python train.py --lr=0.00766 --batch_tokens=131072 --seq_len=512
Each number is 200 + 20 x the weight over its row's rms, rounded and kept within 0 to 999. Layers, rows and columns count from 0. The size before them is the row's rms in percent of the matrix's.

# layer 3 MLP up, 3072x768, rms 0.0428, rows 2623-2650, columns 256-383
109,221,205,182,194,178,201,215,195,220,197,198,185,188,202,219,208,202,185,237,205,187,195,194,206,167,221,168,199,182,225,192,212,186,191,214,225,208,172,249,206,199,239,176,198,214,185,189,199,211,247,198,200,192,232,219,210,213,215,211,185,203,200,203,150,188,184,182,189,197,189,194,208,224,211,181,208,169,198,225,208,200,208,193,246,174,205,268,207,183,245,220,196,223,215,184,184,213,239,222,219,198,196,204,198,264,209,183,186,204,183,185,233,222,216,177,200,206,200,216,214,199,212,215,206,212,186,231,223
105,190,214,219,186,240,199,186,195,197,200,200,196,200,198,201,207,202,203,238,210,194,209,180,175,193,190,188,246,203,199,196,207,205,220,185,190,196,206,187,182,217,183,172,185,182,184,199,200,213,177,218,169,184,204,182,204,181,235,209,232,181,230,185,176,197,183,213,218,205,195,208,223,216,207,146,162,176,150,203,215,204,213,223,169,205,203,174,205,180,219,180,192,210,231,198,210,219,206,163,197,199,207,207,186,205,218,202,208,196,201,143,202,188,192,183,193,213,188,212,195,190,190,202,197,176,214,198,202
098,168,159,187,218,207,208,197,202,174,165,205,220,222,210,213,161,182,204,207,186,178,185,232,195,164,235,172,200,205,218,239,224,214,193,195,200,209,198,193,203,179,182,211,231,205,218,234,183,219,216,233,186,201,160,207,225,236,209,233,235,191,225,165,187,178,185,200,173,216,224,243,185,183,149,177,176,223,208,184,223,196,206,184,210,197,218,228,234,175,201,196,234,241,220,170,196,190,225,196,182,191,217,184,160,212,217,223,214,197,179,184,200,200,193,244,210,190,214,216,192,194,196,208,202,206,168,166,200
098,192,190,215,219,197,188,228,235,202,170,207,193,171,184,202,170,227,156,199,221,229,190,204,185,200,200,188,193,195,176,195,204,197,158,203,167,192,200,251,236,183,212,222,189,196,226,196,189,208,207,240,195,211,184,202,198,214,215,213,186,199,205,235,204,205,179,189,188,198,194,166,221,149,229,190,198,226,212,224,193,179,157,207,211,193,203,203,207,218,216,233,181,215,198,187,205,207,151,189,201,207,176,207,195,213,193,175,168,191,193,187,192,199,211,196,187,191,205,226,215,188,225,187,192,208,181,221,197
098,197,208,229,212,186,188,199,201,186,207,196,221,224,189,221,243,158,242,179,186,174,164,190,228,191,177,171,196,254,240,189,227,220,210,214,170,220,207,166,217,220,198,192,228,177,219,205,218,173,214,186,203,218,164,212,202,204,193,182,195,189,196,173,216,201,210,199,155,205,207,170,226,197,204,213,175,217,193,216,188,183,228,177,207,208,212,215,236,210,191,194,218,192,209,200,222,201,217,176,216,195,231,201,205,194,226,200,194,184,215,234,192,161,211,207,171,213,210,163,210,172,219,204,211,231,192,185,204
103,177,205,167,185,215,212,198,247,202,203,231,209,221,230,191,223,206,172,214,212,152,242,218,235,196,199,197,243,204,203,211,199,206,243,208,191,180,210,195,199,198,146,159,207,160,203,249,200,202,184,189,224,188,159,214,203,206,215,190,201,174,188,193,192,166,208,199,178,206,180,223,212,190,179,195,224,216,212,220,199,180,214,199,208,203,213,205,208,188,213,194,169,182,194,179,175,210,197,229,197,205,179,179,205,182,211,198,218,185,213,185,192,183,184,200,165,177,240,192,212,211,199,206,219,200,235,201,198
099,152,223,180,192,211,195,194,216,178,180,200,182,177,187,244,226,225,224,204,234,181,181,201,169,159,209,182,217,166,195,211,204,209,190,193,212,183,175,183,208,200,203,197,191,216,230,177,188,199,218,187,203,192,176,235,196,200,205,164,210,201,193,228,190,222,194,193,182,198,227,203,233,218,194,207,202,183,222,207,178,221,200,193,242,199,198,243,170,171,195,212,169,173,207,244,205,224,206,151,210,229,192,205,188,216,208,181,213,186,208,216,190,199,195,185,200,234,191,216,179,257,224,203,183,205,198,202,195
097,193,191,222,232,219,201,218,225,211,156,174,230,197,166,202,185,174,180,193,246,184,213,185,182,185,174,167,195,251,208,182,214,194,214,179,184,212,200,183,181,215,220,197,219,219,205,199,199,210,235,237,235,194,180,210,193,186,203,182,170,176,216,164,176,181,189,187,215,209,218,196,186,171,240,199,209,190,173,176,198,179,173,185,183,185,188,179,231,200,215,185,189,226,202,178,186,207,187,221,204,209,175,172,204,165,202,184,171,214,195,183,221,197,182,221,211,214,201,186,178,206,197,199,221,186,230,194,219
098,206,236,194,220,157,193,183,171,156,217,188,209,224,215,242,202,184,208,214,222,187,186,183,201,201,157,178,208,214,177,198,221,212,196,216,161,207,186,185,165,192,203,251,226,205,230,233,191,190,182,203,181,207,164,204,191,191,206,184,175,217,193,176,222,195,217,178,189,223,178,233,193,174,175,198,203,209,207,198,193,203,206,158,195,170,162,179,213,187,172,188,177,202,197,216,230,202,234,216,200,235,245,200,206,192,233,193,158,200,232,229,202,220,233,205,186,206,192,174,191,188,203,208,221,195,233,199,161
100,183,192,196,223,220,213,218,191,176,210,206,195,208,226,206,177,181,199,217,244,176,210,224,186,178,183,169,200,216,219,192,174,203,244,226,200,211,169,189,222,209,197,186,205,208,240,218,198,196,176,183,206,187,211,197,168,239,216,190,202,205,193,196,190,182,197,202,217,193,196,223,226,212,207,224,180,194,177,182,180,250,186,186,156,189,204,201,175,213,187,214,210,187,213,224,183,234,176,191,211,199,193,223,179,204,222,213,207,211,230,196,235,193,201,211,210,182,236,206,224,185,222,240,186,230,224,192,174
097,257,161,186,193,169,204,185,237,168,181,191,190,189,205,232,236,212,202,183,211,185,221,246,204,216,226,238,195,212,231,199,196,196,168,187,205,188,226,201,193,216,208,173,154,217,224,171,200,180,196,174,226,222,159,201,210,195,170,218,195,197,247,207,179,183,188,206,202,186,206,176,204,218,227,188,172,214,213,208,198,186,213,158,203,218,177,179,189,189,200,164,194,212,207,166,210,207,211,202,223,252,193,200,192,163,209,194,227,195,178,216,203,241,195,192,231,204,185,199,182,177,194,202,195,171,200,215,199
099,194,219,190,189,152,187,217,194,195,191,212,177,176,195,226,192,184,169,233,206,244,168,178,151,217,229,211,184,227,189,199,177,209,228,219,183,167,164,220,208,222,184,205,212,220,195,195,208,203,199,177,204,202,198,202,226,211,175,172,218,229,235,179,222,222,168,205,212,148,223,192,198,189,179,210,233,203,192,202,180,189,187,212,197,201,206,231,187,188,193,169,181,229,225,230,185,205,199,218,187,220,213,201,221,217,220,188,163,199,171,178,214,204,198,203,244,175,204,173,217,228,194,202,200,198,182,200,197
101,176,195,171,196,185,179,199,204,172,194,171,173,244,199,214,199,245,177,198,170,231,176,199,221,193,191,166,204,213,201,182,174,213,216,242,195,223,207,160,184,193,169,186,201,245,208,231,195,223,214,194,240,234,199,185,203,183,197,213,183,192,196,205,159,189,188,202,201,202,178,202,175,199,231,237,219,192,196,173,172,235,204,199,208,203,199,217,204,197,185,221,206,185,214,226,187,211,191,174,211,200,218,215,193,218,192,191,188,219,232,208,206,202,213,185,207,229,231,216,206,190,201,210,232,216,209,205,196
100,206,161,238,180,201,213,212,169,172,183,182,177,178,195,220,191,215,200,216,162,225,199,200,167,206,202,213,146,225,243,206,191,202,235,217,222,164,183,194,222,215,191,233,205,219,231,193,213,201,180,187,205,215,187,250,164,214,207,210,212,192,215,213,230,218,172,212,223,195,187,196,200,217,205,228,225,199,234,192,211,180,214,204,202,196,144,196,214,169,197,189,226,191,201,188,181,243,189,192,192,215,166,204,175,211,209,205,206,208,193,228,182,173,173,174,187,232,246,234,229,198,217,221,225,184,199,222,222
100,177,166,201,154,192,204,217,178,186,205,174,196,173,183,213,228,205,213,229,182,243,211,154,227,222,159,176,231,193,185,187,193,199,199,181,230,216,185,210,232,193,215,210,185,228,212,179,218,241,166,183,192,204,211,190,207,168,203,203,187,196,202,198,216,203,169,173,212,180,184,185,202,199,212,230,197,173,208,196,215,224,163,226,189,187,192,223,165,197,206,222,179,197,233,235,186,201,199,174,202,222,228,218,238,193,200,179,206,189,212,211,212,206,189,191,181,204,197,241,192,222,213,192,204,202,217,180,161
093,210,177,190,225,202,171,167,167,216,222,183,192,183,198,192,224,215,204,219,211,196,230,242,218,169,256,200,194,216,221,219,195,218,180,197,199,195,220,207,232,215,212,241,207,185,184,192,216,191,189,224,189,182,203,188,212,151,200,236,231,245,175,255,227,203,207,215,188,194,207,203,196,198,209,183,187,233,235,213,195,229,185,187,178,182,219,186,220,185,248,210,238,162,224,236,209,222,180,249,180,206,206,194,171,181,205,206,221,194,213,210,209,182,198,231,229,185,184,184,172,230,169,238,207,184,172,165,183
105,177,219,222,192,193,192,196,214,173,205,199,217,243,166,205,196,213,168,210,187,174,224,181,217,151,219,201,216,190,198,215,215,217,207,195,212,212,218,269,176,216,195,168,190,200,212,187,188,232,187,191,197,195,191,200,199,222,200,234,203,178,197,208,199,201,170,204,200,170,208,235,161,193,188,207,188,217,214,237,179,190,209,162,195,213,257,187,195,175,206,171,213,205,212,184,189,218,199,182,191,224,173,171,153,198,206,224,194,208,173,190,211,189,168,193,174,151,183,204,231,201,204,199,193,201,170,170,220
103,221,180,189,194,183,213,225,239,200,184,225,183,241,164,198,211,188,199,184,262,208,186,201,172,179,193,200,231,192,166,205,244,203,172,234,205,228,180,161,193,198,235,188,194,145,231,180,174,212,170,221,203,168,223,171,207,165,196,206,226,193,203,199,222,233,220,204,195,192,189,203,187,220,215,196,214,225,182,205,211,184,184,205,223,204,204,208,220,200,200,207,197,173,182,174,210,201,230,220,220,205,207,201,171,191,200,190,236,148,182,220,199,225,182,224,222,209,211,233,198,156,142,199,183,194,163,218,186
104,232,201,220,181,228,217,244,216,144,199,185,181,218,221,186,207,172,203,168,176,167,202,203,186,179,226,200,202,176,239,207,188,174,236,141,180,185,231,235,220,207,192,208,207,204,238,178,211,191,209,187,209,206,186,218,206,183,185,222,201,199,211,210,192,208,189,215,204,225,211,176,236,184,193,181,200,157,190,214,185,198,184,176,187,212,230,200,226,184,187,198,199,194,186,185,187,200,230,214,218,214,211,222,182,176,200,211,200,183,234,248,204,222,232,170,189,196,235,230,190,199,204,162,209,171,209,210,191
106,236,209,211,212,217,199,201,219,203,182,209,189,182,173,238,208,210,188,240,192,211,219,174,181,185,212,166,182,195,210,182,180,218,176,199,194,176,246,213,168,201,187,189,200,194,165,238,187,179,215,197,230,186,194,181,186,220,223,191,194,232,209,162,190,163,202,212,210,212,203,177,204,224,204,226,199,186,204,210,217,213,231,184,220,198,207,182,186,181,178,216,225,239,224,184,188,212,194,193,220,198,185,181,225,187,198,193,198,196,173,195,193,201,221,205,189,185,188,201,182,191,197,214,226,215,200,153,195
103,162,173,196,188,183,195,181,225,202,240,216,201,214,182,205,194,203,215,250,181,207,196,187,231,169,169,192,219,215,231,243,205,196,251,200,167,219,190,190,208,191,173,192,192,184,189,211,208,184,206,215,232,185,207,196,175,189,214,156,181,183,197,206,194,226,172,235,214,158,184,181,208,229,231,185,161,222,224,225,200,220,205,203,215,202,187,190,199,193,220,216,204,205,157,221,206,212,214,240,210,206,193,179,201,208,213,196,172,185,178,190,214,206,198,201,202,207,207,237,199,212,228,209,203,180,187,169,208
097,217,148,180,223,218,199,209,195,180,201,183,191,221,201,190,173,219,184,159,247,206,204,212,197,196,219,203,213,235,183,189,172,181,200,211,221,180,232,181,213,223,181,203,165,212,215,188,206,208,152,188,199,212,217,184,213,199,177,194,184,185,222,204,190,214,181,198,236,162,206,173,199,176,184,236,178,228,205,215,189,198,170,196,145,208,182,192,186,208,148,179,194,185,208,230,212,181,190,186,189,254,204,167,185,190,189,215,191,196,223,195,210,182,221,198,210,232,211,262,204,168,198,179,195,189,218,210,185
101,192,202,219,194,217,226,194,200,201,203,225,154,217,212,190,158,204,214,207,206,202,235,220,210,205,191,197,213,221,161,192,206,214,208,213,203,183,206,190,237,208,225,202,197,186,180,235,175,175,174,218,181,184,182,171,193,169,198,182,197,177,227,207,176,247,234,190,197,199,207,233,194,178,188,210,179,166,157,186,202,184,194,240,199,229,203,202,213,179,233,199,219,216,225,197,201,213,204,180,207,182,207,205,223,207,214,209,189,201,205,154,202,199,216,169,183,207,169,217,224,235,202,202,215,203,198,211,216
106,218,194,173,185,216,183,216,161,199,196,187,203,207,199,200,180,190,191,195,189,184,204,217,247,204,185,217,227,222,217,214,189,189,171,158,194,194,233,198,207,208,193,179,197,141,213,166,207,198,231,185,190,206,203,184,196,197,163,209,202,206,183,185,184,221,197,212,185,192,222,174,176,188,195,223,210,189,209,185,202,219,170,182,199,169,203,172,211,211,184,237,203,223,199,215,205,221,228,179,185,208,191,200,205,216,209,181,211,235,167,193,217,206,211,183,174,198,210,249,218,184,210,207,162,179,206,185,181
085,234,188,208,206,178,183,186,190,225,181,206,177,184,196,197,225,200,201,229,225,201,198,215,157,178,186,223,187,221,200,205,224,230,196,242,186,221,215,193,194,215,207,167,189,207,170,193,193,190,187,198,190,188,209,193,199,228,211,210,198,187,221,210,210,202,185,221,239,184,199,203,224,195,236,173,192,203,140,196,206,227,190,191,194,201,191,216,186,181,189,171,221,173,192,183,213,193,189,238,222,173,227,217,227,218,169,214,208,217,192,210,196,203,194,160,156,210,192,177,241,218,220,210,208,213,235,207,192
093,204,216,196,249,190,208,173,168,154,173,195,208,238,211,183,193,190,187,202,197,182,198,202,197,185,167,214,195,192,199,196,201,212,210,197,225,218,206,175,163,229,186,183,243,176,185,202,214,177,188,209,214,196,221,184,199,158,178,209,246,196,181,210,213,196,184,208,217,202,209,217,198,214,190,184,216,169,200,217,237,228,201,226,187,213,255,195,210,210,202,166,199,203,168,195,230,200,190,208,219,219,207,246,189,199,175,194,207,213,225,269,182,190,196,205,192,211,194,217,172,214,207,182,197,184,221,184,198
101,200,264,192,198,193,183,215,186,196,217,225,193,216,194,190,202,215,188,176,210,200,168,201,178,210,207,215,199,184,190,176,185,218,199,203,167,209,199,210,163,192,210,181,190,213,213,214,216,185,221,170,194,194,194,197,196,203,156,185,242,258,179,198,190,209,258,213,153,185,219,226,201,175,203,194,218,187,230,206,199,231,196,193,249,191,228,223,201,198,208,200,183,195,223,182,196,180,201,224,184,222,227,210,200,241,185,176,193,189,192,217,167,167,192,179,210,218,187,262,200,184,198,214,190,199,215,201,204
099,213,187,196,212,178,202,210,203,126,197,207,191,217,165,207,217,224,211,183,186,202,194,213,170,177,193,185,170,182,199,221,200,194,222,253,219,187,213,205,197,167,208,176,190,191,187,169,209,209,230,209,203,182,205,177,217,223,210,171,180,203,261,197,194,192,185,173,171,194,220,220,193,232,211,190,253,229,195,240,181,221,193,184,203,208,245,193,198,236,176,181,204,228,191,193,219,180,164,169,244,205,206,173,209,231,212,186,183,220,225,206,201,222,212,199,205,226,187,176,204,208,182,211,203,176,215,197,203
# layer 3 MLP down (transposed), 3072x768, rms 0.0215, rows 2623-2649, columns 256-383
105,191,164,191,200,203,251,199,188,209,181,198,187,171,228,198,198,200,172,224,187,193,193,201,195,213,203,209,173,197,242,227,198,186,194,161,203,208,240,212,193,192,232,172,202,225,203,199,158,228,220,180,228,167,189,195,212,213,179,203,233,206,176,212,177,182,182,193,200,198,188,239,172,193,205,177,220,172,198,210,155,216,176,224,216,213,207,185,161,179,178,219,165,235,198,175,199,211,228,204,202,223,179,181,178,215,180,224,239,180,191,183,263,157,164,210,231,184,207,209,216,207,174,215,212,192,197,204,175
103,157,204,201,190,203,200,207,219,231,185,191,213,166,194,234,207,206,221,207,217,200,203,189,180,166,165,218,176,201,230,222,204,213,217,229,215,174,153,191,199,194,197,221,167,197,208,209,236,165,174,220,215,202,190,159,148,200,241,210,197,181,208,194,155,197,225,195,190,213,228,181,173,177,217,192,177,177,168,225,207,204,213,205,192,210,193,186,232,187,237,203,219,191,185,197,226,233,220,208,229,206,203,201,199,240,203,218,171,178,158,186,216,185,199,209,244,173,227,163,193,186,184,196,204,221,203,214,203
098,183,221,183,219,194,211,199,200,180,206,189,165,219,206,214,192,195,187,199,169,174,184,170,222,246,193,212,187,187,221,188,169,189,189,172,189,191,206,217,225,164,204,197,179,156,210,197,180,199,195,204,184,179,222,192,194,210,214,192,192,193,190,206,155,141,181,191,188,218,198,200,215,187,170,146,214,217,164,184,179,215,224,210,187,181,209,221,244,157,182,223,176,189,239,177,231,183,181,179,208,201,207,194,201,185,160,215,221,187,187,213,234,212,186,176,209,188,226,197,187,201,180,220,201,216,187,169,199
096,186,189,198,217,204,187,233,222,209,231,201,201,217,197,196,200,178,215,245,183,219,171,176,209,188,229,239,239,179,196,242,200,184,193,205,230,206,204,231,191,184,233,197,212,225,186,158,207,201,196,210,207,195,215,214,224,192,207,190,191,199,162,199,204,198,173,211,193,226,223,194,191,172,229,196,222,222,186,208,196,215,221,190,207,212,190,200,229,189,243,194,223,232,198,164,175,216,222,234,192,202,211,177,222,220,184,169,236,204,189,182,201,177,192,229,194,159,198,163,223,244,194,195,220,175,225,188,212
098,172,197,160,193,199,193,207,206,202,173,192,232,208,199,198,162,209,198,185,213,218,223,212,179,203,186,229,216,220,241,187,189,269,179,213,226,196,212,209,216,214,188,184,208,208,192,215,192,219,201,208,237,198,188,204,181,205,218,223,174,229,217,201,198,210,207,214,214,209,190,208,191,222,205,199,195,203,192,204,257,152,169,162,201,208,176,190,211,194,194,228,229,183,168,201,201,186,215,207,209,197,201,189,250,212,178,209,205,204,200,202,156,222,195,150,231,179,216,191,186,200,181,220,170,190,191,190,194
099,220,169,239,207,206,176,235,179,215,169,220,214,162,213,201,179,222,193,263,213,202,210,208,216,199,198,202,214,207,183,207,168,232,150,216,179,220,189,213,193,257,188,220,155,199,197,218,154,209,205,203,159,147,173,228,208,191,189,187,207,190,223,230,175,206,219,190,196,218,211,206,174,201,231,227,216,187,190,200,182,225,192,202,184,212,224,213,187,182,208,225,228,208,210,201,196,187,208,202,217,243,175,160,209,205,212,190,198,221,171,184,193,182,211,177,192,215,149,169,194,239,203,207,216,195,203,181,202
101,195,204,215,195,156,228,207,180,200,177,202,190,174,200,171,236,208,199,208,233,251,212,204,201,221,191,189,175,203,229,193,210,205,223,210,181,197,178,173,224,220,216,213,241,189,164,191,206,182,203,210,206,193,190,199,221,201,199,182,144,187,194,190,164,233,155,214,237,210,219,177,174,209,198,173,220,183,221,230,190,223,236,185,215,199,221,199,202,208,181,205,180,192,209,220,186,167,207,225,213,150,209,222,204,211,205,200,201,186,193,196,247,225,225,194,199,215,223,210,188,251,199,187,195,182,219,194,221
094,234,222,203,193,179,184,183,179,200,222,177,196,200,179,174,230,237,229,225,226,220,212,196,210,218,211,206,184,213,197,223,209,213,199,195,226,200,217,209,203,181,246,208,213,200,174,205,179,229,213,184,174,197,201,230,211,218,211,218,209,228,207,197,242,193,206,206,221,161,198,198,221,241,188,194,201,181,205,193,191,209,184,204,202,234,195,187,195,199,207,199,187,166,217,194,189,197,194,266,236,223,206,169,204,224,204,202,204,173,213,185,192,201,197,186,199,215,172,193,188,163,229,201,194,215,191,204,186
111,200,175,228,215,185,178,239,227,219,204,207,215,167,225,185,175,206,182,165,194,185,228,193,225,202,187,213,215,214,202,215,211,217,187,215,212,214,194,207,198,207,194,183,206,221,208,223,220,212,240,197,201,234,196,241,208,234,202,196,225,208,213,201,205,214,214,213,181,177,203,188,194,205,218,196,159,216,189,168,227,207,175,213,178,177,235,204,190,234,202,203,232,184,163,186,232,194,198,236,203,176,216,197,234,185,184,228,212,175,192,213,201,206,176,195,205,235,218,195,180,215,204,240,221,164,209,193,217
098,206,171,212,205,190,225,204,208,166,202,220,205,198,202,203,183,199,211,207,193,190,199,198,233,193,226,206,176,182,198,178,273,222,219,227,229,205,210,230,202,212,204,196,220,195,209,217,199,223,188,204,185,198,219,182,195,240,212,193,203,191,159,184,206,183,240,233,203,219,212,210,203,188,208,214,166,193,169,199,192,208,218,225,183,192,185,158,210,183,201,203,187,181,238,200,191,180,192,217,192,171,183,168,192,188,165,198,224,203,191,191,183,187,187,214,193,221,228,241,208,196,206,203,191,177,183,193,180
101,177,203,173,194,205,191,197,193,176,190,163,198,205,183,209,200,189,207,188,190,203,217,220,187,204,216,218,185,191,177,143,206,188,171,234,213,182,220,256,221,220,215,193,238,221,208,233,214,206,202,207,169,204,222,163,235,176,191,161,212,191,215,211,211,232,181,217,206,213,176,221,244,186,179,219,201,215,218,202,190,232,204,212,200,219,205,215,241,163,210,212,214,202,201,225,188,211,203,213,214,182,213,186,182,218,188,211,206,253,227,199,168,205,218,174,173,184,175,178,239,231,203,189,242,179,198,176,186
097,195,211,210,177,164,174,202,208,196,158,155,188,246,188,215,225,209,194,220,202,187,230,214,200,235,175,212,170,192,192,198,199,167,179,216,188,162,230,196,150,174,197,195,164,209,243,213,227,211,217,213,186,164,251,239,212,236,190,194,190,164,179,214,172,189,228,195,220,189,215,206,215,201,162,185,166,196,176,219,183,219,179,208,176,171,222,188,176,173,218,217,223,180,198,211,197,216,195,216,190,195,186,164,211,189,213,226,188,167,200,214,204,250,193,224,215,195,196,193,192,183,191,242,201,183,196,228,223
100,209,227,249,203,168,203,209,206,190,187,205,187,158,194,171,183,192,208,199,213,225,212,177,218,156,169,202,212,197,184,186,230,165,169,194,241,205,194,229,213,203,211,211,200,182,203,190,189,175,194,195,200,219,225,208,227,211,145,213,212,175,213,172,225,200,238,217,177,197,209,205,171,203,184,203,189,200,184,183,208,226,206,196,179,176,192,186,199,184,198,220,158,211,192,216,203,198,198,204,170,223,198,184,181,193,203,231,211,184,215,220,187,189,210,172,202,183,190,203,214,180,240,205,178,215,203,185,185
100,202,233,182,202,183,165,206,198,220,199,176,215,223,215,193,204,184,211,209,225,211,225,176,205,182,188,198,159,213,213,202,189,208,212,208,199,255,217,203,232,204,238,210,207,228,195,212,188,144,220,203,158,182,239,204,224,198,204,201,202,217,164,215,173,215,198,209,187,239,201,212,223,158,231,196,212,198,191,182,182,188,233,179,186,223,224,202,196,221,196,222,178,173,221,202,243,184,209,212,191,197,193,201,200,237,183,198,197,219,143,200,193,200,224,224,240,165,179,187,189,212,196,215,187,157,200,242,195
095,219,207,211,215,201,202,207,222,172,196,202,166,223,187,177,209,171,167,203,190,176,225,227,226,177,238,199,201,212,206,209,188,204,184,244,193,173,164,191,204,208,167,205,194,212,183,187,183,199,193,194,188,212,191,238,169,172,220,185,192,196,219,170,232,183,171,203,210,192,192,187,214,231,194,209,217,211,190,183,183,203,205,147,189,207,197,205,189,193,169,233,160,222,244,199,197,192,251,202,235,195,225,195,200,210,229,199,174,170,196,189,200,206,241,222,198,191,209,212,210,186,176,155,178,199,217,222,186
095,209,182,195,181,176,222,230,220,202,222,207,193,197,203,205,188,171,158,188,162,196,154,185,183,231,159,222,197,173,206,183,192,185,207,216,226,214,220,194,150,221,232,188,222,203,224,210,255,214,187,162,219,195,172,173,215,257,210,186,179,191,189,190,176,182,191,194,246,193,209,239,203,134,210,206,184,176,220,172,175,187,193,206,180,206,192,231,178,228,214,196,236,209,202,213,195,173,214,222,209,199,219,200,212,228,189,194,235,196,223,173,172,215,225,158,211,213,213,219,195,197,237,193,167,202,215,213,197
098,210,206,202,197,226,187,185,206,207,197,183,206,190,170,155,214,204,212,220,182,188,228,206,192,196,193,223,212,155,177,208,213,181,173,186,192,211,223,208,164,202,223,189,226,200,231,193,176,226,207,184,165,155,187,163,251,238,185,180,168,211,188,211,192,183,192,161,181,180,179,187,166,192,177,226,247,223,190,216,205,194,201,194,168,229,226,213,210,147,195,233,210,218,220,209,197,224,182,205,225,200,183,210,205,199,196,218,214,216,197,186,184,210,201,166,233,224,209,228,240,215,228,196,166,194,196,185,174
099,195,181,199,204,192,207,186,229,225,182,209,198,184,199,233,196,185,179,191,239,217,201,201,216,208,211,196,207,209,178,229,224,167,207,192,217,189,225,197,178,221,209,230,178,203,257,222,192,186,168,198,187,200,164,219,187,225,218,183,192,190,180,178,200,194,209,183,171,203,204,182,180,169,187,205,217,214,223,208,207,214,229,201,192,196,216,205,196,184,198,192,193,178,164,192,209,191,187,179,181,175,154,210,210,245,188,188,203,219,206,215,196,206,214,181,217,215,191,180,215,234,201,178,200,196,186,207,205
110,151,196,184,185,202,176,200,167,207,223,179,205,210,210,240,229,204,228,197,242,205,190,197,192,219,204,205,208,199,181,228,200,209,205,191,213,207,158,218,163,199,191,226,188,224,196,180,150,212,190,163,189,217,154,187,200,195,199,190,154,198,185,184,224,183,193,203,180,205,241,196,236,206,213,207,215,178,172,201,194,197,221,209,220,167,175,209,211,196,218,174,198,176,207,197,172,148,186,184,203,190,205,201,174,222,203,191,216,206,196,184,183,210,211,199,230,183,199,192,207,216,182,216,179,205,191,196,180
106,179,170,203,180,196,217,175,201,213,182,190,230,190,211,189,185,217,187,183,196,239,152,223,203,237,210,178,174,195,207,247,198,219,216,193,215,190,181,172,208,196,212,167,211,203,226,223,179,211,208,190,210,220,190,200,229,189,213,217,224,195,200,210,215,193,185,216,186,184,217,206,174,236,221,200,213,200,249,193,209,168,191,229,233,199,228,199,182,192,192,147,208,199,191,140,219,251,204,207,211,177,218,194,177,177,219,201,189,190,233,222,171,210,211,218,217,169,238,189,176,183,188,222,206,202,217,229,198
101,199,164,184,226,185,207,234,187,211,174,199,206,223,209,217,201,206,179,192,212,220,239,205,203,179,163,178,233,179,199,172,210,174,173,180,214,202,204,211,174,200,191,217,205,195,242,218,179,208,203,175,186,197,184,183,208,163,192,207,246,193,222,198,218,213,177,179,212,240,201,165,211,203,180,209,194,186,209,169,215,176,182,165,204,189,201,188,168,197,190,158,220,180,171,184,215,182,178,208,250,232,191,204,206,196,185,205,180,201,212,219,172,176,207,211,228,192,208,226,180,188,209,220,219,192,214,197,200
098,227,179,186,219,217,194,180,199,159,230,199,151,168,196,208,181,209,234,211,197,198,188,198,189,203,216,224,196,173,212,230,201,186,204,202,171,191,208,200,184,207,224,199,202,210,210,163,175,188,155,182,228,184,210,195,233,216,233,197,256,170,186,178,194,185,203,226,227,205,185,231,236,164,205,220,194,220,208,207,195,167,193,208,213,193,142,182,200,189,215,220,175,211,174,238,204,227,178,190,164,195,218,158,221,199,205,218,217,195,217,201,194,170,200,213,168,203,206,218,222,180,235,206,201,225,189,195,225
093,235,240,182,181,230,181,207,158,203,231,200,206,208,219,216,175,186,196,200,234,183,184,188,216,226,227,175,178,142,194,182,224,198,188,187,217,199,246,187,182,187,210,195,176,188,214,201,187,179,173,194,163,181,202,205,203,207,195,187,198,199,145,201,188,219,183,198,220,208,225,208,218,215,158,198,228,204,216,190,220,210,201,189,189,191,213,226,216,208,174,205,203,192,200,243,182,192,186,215,188,222,179,213,226,189,222,230,174,211,156,195,219,194,202,211,182,185,207,201,187,193,214,216,203,200,182,192,221
107,213,166,213,216,211,187,190,165,186,209,204,244,230,219,224,240,179,234,170,187,200,190,230,249,182,147,200,156,217,218,181,197,214,180,160,186,151,209,198,192,228,161,202,176,205,184,200,220,188,214,161,209,221,198,219,209,180,158,187,214,197,216,197,191,193,245,221,195,235,188,213,215,199,196,213,219,205,160,196,209,211,193,204,244,176,217,205,235,197,221,184,215,177,178,217,241,192,201,172,181,199,239,183,209,197,210,209,204,208,202,199,215,211,192,217,200,161,232,209,197,212,181,165,225,186,205,195,207
091,217,168,207,205,200,207,206,198,230,202,215,233,177,211,220,189,228,191,175,202,216,186,221,199,237,206,175,203,179,201,201,255,172,194,166,177,185,193,182,191,176,184,243,196,208,195,182,186,215,205,204,214,210,188,190,239,191,214,222,204,205,226,220,216,204,232,250,195,187,180,189,165,198,179,212,180,194,214,153,189,211,192,188,249,204,197,181,191,189,208,161,170,218,216,213,230,179,176,173,198,204,202,184,155,199,249,182,162,211,191,236,213,192,167,223,235,188,228,177,178,196,195,188,204,188,183,176,161
090,213,201,209,180,182,169,188,217,218,182,186,165,197,167,190,202,240,177,231,207,212,214,189,187,218,188,207,193,213,183,201,176,183,201,215,210,177,213,185,216,174,188,211,219,250,188,199,191,188,194,213,246,199,181,204,213,218,223,203,195,181,226,173,183,199,212,219,202,213,192,172,155,191,179,184,171,217,197,190,195,201,174,220,195,211,196,193,187,209,192,167,187,225,205,213,212,187,206,189,215,200,207,215,184,172,223,221,154,200,213,174,195,171,209,222,206,199,216,170,203,248,218,221,179,246,226,181,216
097,179,205,216,182,214,206,179,195,202,200,226,209,232,182,224,206,223,185,206,194,179,204,197,186,187,176,228,201,257,220,195,202,203,187,234,226,200,181,204,193,191,210,176,217,205,203,206,218,189,192,227,214,215,240,223,200,201,205,175,212,211,210,203,170,195,194,180,202,170,211,187,202,203,206,170,180,195,219,208,195,224,217,217,211,216,197,202,178,192,183,208,213,198,181,182,184,223,190,225,180,189,186,242,215,199,179,177,208,179,214,157,210,208,194,202,191,228,231,170,177,191,159,207,230,210,209,173,241